Each number is 50 + 12 x the weight over the matrix's rms, rounded and kept within 0 to 99. Layers, rows and columns count from 0.

# layer 10 MLP down (transposed), 512x192, rms 0.0934, rows 329-334, columns 0-191
51 54 55 80 37 45 58 48 60 61 53 52 48 34 27 56 52 59 37 68 34 48 50 79 68 66 61 58 60 52 67 32 47 53 41 61 47 65 71 34 51 58 64 49 20 49 27 82 45 51 51 63 50 39 52 83 54 58 59 41 49 46 47 60 68 43 71 55 28 41 61 61 59 57 42 46 55 42 35 45 37 38 62 29 47 76 33 53 33 29 57 48 52 61 44 40 44 39 39 55 34 44 64 38 49 56 61 51 52 35 48 59 27 39 62 47 38 59 44 60 40 62 57 50 49 44 42 36 61 25 41 48 44 61 76 48 34 50 57 49 33 51 81 59 38 54 60 42 44 58 64 63 49 21 55 37 33 49 59 77 51 51 21 51 35 37 41 45 52 27 65 58 35 38 55 42 51 51 54 45 35 39 48 71 43 31 62 56 32 29 62 55
39 40 66 62 35 34 72 23 46 44 47 42 58 65 68 40 51 73 35 41 44 56 45 54 45 44 68 49 56 61 65 44 34 57 50 48 82 44 40 34 57 55 32 71 45 44 59 58 34 56 64 46 41 52 72 64 44 49 83 57 39 55 46 72 69 40 59 41 55 35 54 49 44 46 35 39 41 41 30 82 61 58 45 47 46 51 56 46 59 36 46 71 52 76 54 63 40 40 48 46 51 37 59 46 48 49 48 68 47 55 67 45 54 38 56 65 31 46 42 38 39 57 39 51 24 40 56 52 68 38 59 43 34 45 82 60 57 40 54 58 65 56 57 49 50 41 50 66 58 40 48 48 47 53 43 70 59 54 43 39 43 48 43 64 72 53 55 45 27 61 32 43 67 54 52 32 41 44 39 43 54 43 48 38 43 63 49 34 47 51 62 50
65 40 57 64 48 53 68 58 46 62 36 78 55 44 63 72 30 47 56 49 39 35 38 32 54 52 44 48 46 48 63 48 51 74 70 44 52 63 55 65 55 73 49 30 52 59 60 38 39 44 40 41 47 50 36 71 39 56 35 44 58 58 52 57 41 60 68 61 58 64 64 40 36 43 45 29 59 40 63 51 59 47 69 57 50 69 51 57 47 42 40 24 52 37 49 50 46 56 45 52 49 41 78 19 60 38 33 67 50 55 54 34 38 34 41 35 05 13 45 31 34 55 56 39 45 50 54 51 70 63 32 72 55 42 60 41 49 44 44 56 31 49 47 61 63 54 48 52 33 52 45 68 50 43 44 71 46 39 62 46 66 41 57 56 44 39 65 44 34 37 47 54 38 64 41 31 64 23 67 56 59 36 35 57 38 48 41 49 37 58 57 34
54 59 44 59 47 35 66 57 59 44 47 20 41 42 61 39 34 57 47 45 34 51 69 52 48 44 38 33 62 72 44 63 46 71 26 42 37 38 55 52 43 55 64 36 51 39 39 59 43 44 77 30 48 60 49 49 48 66 51 46 42 44 51 51 43 45 79 34 32 52 46 51 48 33 44 63 52 50 62 37 66 57 61 59 52 73 49 63 62 55 54 54 52 47 54 51 52 49 47 72 39 52 64 20 47 57 35 53 53 46 55 51 35 50 41 49 39 79 39 47 28 54 51 35 48 49 11 51 46 53 48 53 34 57 40 39 60 17 47 75 59 67 47 43 25 61 65 44 43 53 46 40 54 43 69 65 41 49 36 60 58 47 40 54 55 54 61 51 65 54 39 33 53 40 58 51 37 38 71 50 60 46 50 54 41 46 82 64 57 55 57 57
45 47 45 64 78 60 48 42 29 44 55 64 51 60 59 42 63 49 53 65 44 35 46 67 45 68 50 49 36 43 44 50 59 61 26 63 36 47 50 51 58 45 68 56 56 37 57 61 56 51 42 39 41 41 67 49 63 52 61 46 59 67 59 65 41 40 45 40 60 60 39 53 41 54 64 47 71 39 85 48 46 70 56 37 46 56 40 71 68 39 35 44 23 44 57 68 48 53 40 48 67 53 37 60 30 56 64 52 71 53 47 46 41 65 50 47 60 54 57 33 47 44 38 29 62 52 39 72 56 46 68 49 67 40 51 58 23 45 59 34 44 27 66 36 33 34 57 50 42 74 45 48 72 46 25 57 60 35 38 51 54 55 49 47 91 58 63 51 58 37 64 65 62 38 39 72 67 52 68 50 41 66 70 61 41 47 53 42 42 57 64 32
58 56 43 40 60 49 47 47 63 64 52 39 68 52 80 67 57 53 47 58 60 36 37 42 51 54 43 26 42 47 49 48 45 60 43 43 32 45 63 51 61 60 59 61 58 48 80 49 67 54 43 60 48 47 41 35 50 58 43 66 74 47 39 65 49 44 47 37 25 42 42 20 37 48 48 46 53 46 55 56 40 18 46 56 65 47 47 37 42 44 53 47 46 68 41 54 40 48 28 53 55 49 41 55 47 41 77 37 63 66 61 40 43 66 49 68 51 46 72 59 51 46 53 52 64 53 41 47 61 62 50 47 61 45 34 52 26 46 55 40 56 57 50 51 39 63 44 79 47 62 77 52 46 34 44 54 47 57 63 50 53 38 65 30 54 49 56 54 47 61 62 80 47 40 52 75 57 52 65 56 45 49 52 50 41 34 38 25 54 57 36 17
# layer 10 MLP gate, 512x192, rms 0.0989, rows 330-335, columns 0-191
38 56 26 58 61 52 63 51 56 39 50 34 50 41 48 59 49 51 44 50 56 85 70 63 54 44 49 34 40 41 72 36 63 54 43 35 51 50 61 48 18 45 60 59 58 40 45 54 49 36 59 68 47 52 59 54 61 49 43 58 35 64 42 62 51 75 58 46 42 58 40 51 40 68 49 69 36 36 45 44 39 39 50 45 51 64 43 44 38 71 63 57 55 61 52 36 72 39 39 53 57 55 41 33 72 36 50 71 64 51 53 47 36 43 64 38 60 45 76 50 69 50 24 75 45 57 64 58 35 67 72 57 56 59 60 78 66 41 42 40 33 67 58 59 62 64 36 50 61 56 45 80 45 44 44 52 49 59 57 60 72 64 58 40 42 50 50 53 40 12 57 73 49 43 74 51 44 45 44 46 51 55 60 40 58 23 23 36 39 43 25 44
63 50 78 32 26 36 74 42 48 36 37 43 56 44 35 38 51 50 45 74 40 56 61 40 69 44 46 52 57 46 39 50 54 48 58 42 42 36 45 52 43 52 58 42 49 29 50 59 51 69 68 49 51 51 56 33 65 57 42 37 48 48 52 62 58 61 47 49 53 56 44 38 49 53 59 66 51 10 66 33 50 37 55 45 62 61 35 42 54 72 51 65 43 26 63 44 51 36 45 45 52 57 32 37 62 48 44 61 45 68 56 19 34 35 39 49 58 39 61 55 63 63 61 39 44 47 39 31 56 50 40 58 46 46 50 39 45 53 46 42 49 58 25 67 47 26 79 55 46 62 52 51 50 55 65 42 32 40 38 46 63 32 61 38 52 64 66 49 59 27 48 44 46 53 53 75 49 41 34 30 49 26 58 51 60 64 41 58 39 44 41 19
34 54 33 42 30 48 40 77 51 78 79 59 56 57 42 48 68 54 28 41 39 71 48 45 56 55 51 48 43 54 51 48 42 48 41 55 48 41 56 50 66 31 56 61 43 63 36 60 31 42 66 63 50 54 51 61 54 28 45 53 53 67 70 77 47 33 66 59 49 46 57 47 55 81 34 62 44 54 47 77 60 60 67 51 48 44 60 62 51 58 32 59 51 55 40 40 50 39 45 41 32 38 53 56 48 56 61 47 56 60 62 48 48 71 55 66 45 62 77 41 46 42 51 47 69 41 37 49 52 60 50 52 32 64 35 55 52 57 49 61 56 46 42 60 40 64 43 46 29 47 55 52 55 46 60 36 26 39 36 47 49 26 36 47 49 46 48 43 37 49 73 60 59 50 52 43 35 52 24 57 59 66 67 35 47 50 39 57 52 56 58 45
64 76 53 50 57 26 50 57 44 48 63 71 32 71 59 55 72 75 52 75 61 77 63 49 43 48 23 58 53 49 58 40 27 53 46 54 48 35 56 22 55 38 34 76 63 43 52 47 54 44 83 63 60 49 44 58 48 56 48 53 31 51 51 33 65 54 37 34 60 57 55 48 47 64 54 45 45 26 45 68 59 59 34 55 23 52 85 49 68 52 40 53 25 45 80 50 56 39 49 36 50 35 51 71 49 59 49 49 46 42 39 52 77 63 33 50 30 60 50 55 30 35 54 49 36 52 66 38 49 38 54 48 55 51 54 59 46 62 75 47 49 55 60 60 53 36 59 64 42 67 43 49 34 34 49 51 25 66 72 50 53 34 39 77 64 43 54 55 56 59 38 63 44 41 61 56 67 54 63 48 42 42 37 37 44 58 38 44 35 62 35 56
61 55 46 45 46 58 50 64 46 56 35 66 59 40 44 41 45 49 38 38 70 52 73 23 62 49 24 53 27 54 45 64 56 50 52 55 46 41 36 74 52 52 68 52 68 52 56 36 40 53 34 67 40 49 67 42 60 37 50 54 47 29 47 37 55 47 52 48 60 57 67 65 53 60 41 47 46 44 66 61 49 63 54 65 38 33 66 39 53 61 51 33 59 66 44 31 62 39 58 21 55 58 36 41 51 60 55 54 52 68 34 34 44 42 42 46 60 48 71 48 68 64 33 45 60 52 39 67 65 49 41 53 36 60 44 64 35 36 43 55 36 68 49 76 34 73 63 48 58 47 47 50 61 48 69 57 52 64 40 53 69 49 55 30 47 32 53 45 54 50 44 48 45 73 63 52 54 71 46 40 47 32 55 29 49 50 51 55 27 62 38 51
59 48 52 64 37 53 54 58 44 74 37 44 50 41 45 62 45 68 45 57 55 43 62 43 71 58 83 38 59 49 59 74 41 66 28 66 46 52 63 47 56 62 33 45 54 62 58 59 43 52 65 54 48 34 49 45 36 27 27 58 63 61 47 55 59 59 42 54 57 45 44 60 60 69 49 25 56 36 52 63 32 65 41 46 41 24 49 56 56 59 41 67 45 38 54 58 62 41 66 39 68 68 67 49 37 53 35 57 27 50 50 23 51 40 65 54 30 42 40 25 52 67 44 30 53 37 51 68 39 54 36 41 48 29 28 54 31 65 42 58 44 52 66 33 55 40 39 58 43 37 52 64 60 53 73 36 61 71 54 54 74 59 61 77 47 14 64 34 72 41 78 51 44 55 74 29 45 39 57 54 62 52 26 64 43 54 49 52 57 33 46 29
# layer 10 MLP up, 512x192, rms 0.0998, rows 330-334, columns 0-191
36 46 50 50 69 45 36 50 57 52 42 43 39 68 45 35 33 59 48 55 32 48 58 32 45 71 49 72 46 66 46 59 55 42 33 42 69 39 21 53 36 52 37 34 49 44 52 61 56 49 65 50 42 49 55 48 61 65 54 32 41 64 53 27 41 34 46 36 51 45 63 35 51 48 57 37 31 62 63 40 31 42 34 27 51 41 52 43 64 65 49 74 57 56 43 66 50 65 51 52 51 65 35 68 36 47 39 48 67 54 46 46 61 80 57 58 59 43 49 45 40 53 53 54 59 32 40 42 63 56 46 47 58 64 53 52 23 45 56 61 63 33 51 37 24 45 50 47 38 49 74 38 50 58 34 61 32 54 55 52 59 30 42 59 43 40 34 65 51 85 33 42 60 33 40 64 39 36 64 57 54 78 39 52 40 55 48 66 32 50 64 54
43 45 66 64 39 41 47 41 39 38 34 53 69 43 46 60 60 61 49 47 38 68 24 34 54 48 69 48 52 28 25 52 53 42 61 50 66 59 52 30 29 35 68 48 42 49 59 40 53 41 54 57 75 43 58 56 49 44 40 51 55 56 46 26 61 39 54 34 46 47 48 50 49 61 71 39 29 35 64 57 58 60 56 40 59 39 57 68 48 44 40 37 49 60 30 41 32 45 55 65 40 51 54 46 41 45 64 50 68 52 60 78 58 53 59 65 41 48 30 50 30 37 40 56 45 44 44 39 03 59 57 70 51 57 29 52 28 69 32 51 81 29 43 55 64 26 37 52 24 49 45 43 44 61 35 64 54 51 83 51 43 47 45 44 30 50 53 37 60 59 57 30 29 17 51 58 50 46 54 46 59 51 47 41 65 46 50 49 42 50 24 40
27 64 48 61 52 56 52 32 52 31 45 28 55 46 49 45 15 46 48 45 52 46 45 56 32 56 52 55 62 66 50 54 55 39 47 55 55 59 61 55 45 85 48 39 49 49 22 54 60 51 63 53 63 49 45 36 35 52 62 50 48 55 68 39 47 48 59 40 59 46 47 59 69 86 59 53 43 40 63 49 48 37 46 33 55 49 56 44 44 53 43 49 53 44 34 67 26 56 65 47 41 56 22 52 60 47 36 64 57 61 54 62 37 31 35 46 63 47 53 56 50 38 62 53 48 53 34 69 57 38 48 77 52 57 43 43 69 31 52 49 33 66 45 49 53 57 42 58 64 55 46 48 49 43 43 50 50 58 58 32 58 53 78 38 53 54 42 71 38 41 57 63 57 42 62 51 43 52 62 47 35 46 57 63 50 55 52 73 33 58 52 41
47 29 74 35 42 59 45 31 58 31 47 55 69 26 47 55 35 50 64 57 39 66 32 81 55 71 57 48 38 42 49 49 58 59 34 40 74 89 68 50 41 54 79 43 50 48 59 73 62 46 64 39 35 35 44 51 48 47 62 44 44 29 48 75 29 25 69 60 53 45 45 34 45 42 43 58 51 77 70 30 28 45 35 29 70 48 37 41 27 37 35 47 56 48 30 38 51 68 28 35 53 62 36 39 39 47 53 46 75 44 40 54 37 38 41 57 67 56 61 43 61 60 39 39 70 71 68 42 30 40 64 53 61 47 57 54 47 44 43 57 47 43 39 36 46 50 41 39 57 38 43 34 66 63 41 67 57 52 36 69 63 52 56 43 49 65 48 49 21 58 77 41 49 63 64 75 42 55 43 68 51 50 53 62 49 16 59 74 43 54 68 53
45 56 43 34 64 61 38 68 34 53 52 86 52 50 44 30 76 46 32 55 31 63 34 59 59 54 59 38 40 50 38 41 46 69 62 45 71 69 62 52 32 39 62 53 53 40 46 52 68 42 50 47 54 53 45 56 62 45 46 49 50 34 58 41 82 60 47 60 36 57 39 41 42 60 44 45 52 54 41 61 51 28 69 41 52 55 51 31 48 69 35 60 52 52 48 31 57 42 49 59 50 25 56 54 29 18 60 60 56 46 37 72 72 61 49 56 23 58 69 50 70 37 57 47 46 60 61 55 82 57 60 50 39 39 49 30 65 66 56 65 36 39 38 49 40 45 45 58 57 46 46 39 37 44 49 40 42 58 50 51 51 53 52 21 41 55 68 49 49 66 42 66 57 54 30 63 72 44 42 49 46 39 45 48 46 52 49 27 53 48 39 46